Part of a small language model's weights.
Size: 9 layers, 2 heads of 32 (1 for keys and values), MLP 192 SwiGLU, vocabulary 1024, 0.575M parameters.
Training: a variant of Muon for these matrices, 101M tokens, 12305 steps.
Each number is 128 + 32 x the weight over its row's rms, rounded and kept within 0 to 255. Layers, rows and columns count from 0. Numbers have three digits each. The size before them is the row's rms in percent of the matrix's.

# layer 5 attention value, 32x64, rms 0.125, rows 0-31, columns 0-31
094:159086134098153176173107154152148191138118122119112093078115185106138171105143121097121088087101
102:102134126082094059144092067151088130089146176118156087130120120085107135161141123115104158157164
105:103089095100111155101186087141092127130149091110101157148113125153135122103118126123088170116150
094:048109111141154138164088120145116136151140115115082142092140111118160121127108155064094183188142
100:133134143154136098158130161173175120126144106139084130154142153130153153151099102130117087132073
101:165068101147174143200139109128123154099105175080091170101123105107137090127131087168137133130106
101:109134142099111114111039160098143123082142129160061128137096164164098128158152134192161143156087
090:132197119161108167121160190172123151094093191175149152118148135126142076092135163152082126126110
105:183166151172199109077095118163118155108186119196087143133121128093087167111094106118160094154101
095:141121120119132080117130126190139176083103042102150119115122119137127081149149228099150124126144
101:092109108122216136128093161101145091155166104160131127147128157195171158153116101088109154164201
107:077173136152138103135150111133134082134121100161134141115132182100107077184151119117185166040149
100:079140121181109095157127169103126077169124111060109107107149104115068097067087192157126177117118
101:119121180126179106083086147069167123103082100137092170129136104118144129137084153101206067129151
095:168112203131170120142154179194129148129096090098156081163092132157132131138142172150098140143095
091:127138136109171103145125163203131108127112131143142158117149125148141145089095177145117067115081
090:140169151126141096173142129112094105163124172150061157126090133065145148132151168112124082093128
102:139159148070169177078076128092132091140135114084149112099137051117123138126195130159124077125132
104:129103143100119130116093158086113118167145111127097180112115083128101183164121098196152190137143
113:106172159129145099190172117153187118139150084153132167087119132162136117118142095125084089158076
109:168129093088115148084130128119208115148168174106080099116136108104144176113108142174096081163161
106:099097183117146143155156157085118157072147130159095106121158078153141148095091149148137036091111
098:116154138124136135062160156155101140162224136118140111130192095140202153111103085153134132144150
098:144135129147117149124157136161199161161152137118150186128084055085104120094155123057159113172120
101:103133091128137137124101132139168105178151129225179136164143081114194148081125140159093133118090
106:158085100157031121177122124141091145143132137136123109105137048167107109141145184143076118124116
091:105127125158134071111114142146163106159118137106120154182128130127146118121213182093121105156141
083:116177119151098142108168136141145099121095073139127103191062080172143166157125084147140152185166
120:102133119106101146159146095149121142132152091145136089148119138135131141104085069199117149156205
094:085079118114163118135131090153126115150123108101162091123127114128157205114152126114143104135174
092:190083158093071097112079147120113133082120104140148106134129098131167064065148108061096108086083
105:168159089144094147121133102173155054117093143149104143125146140117130111098167154137131094153155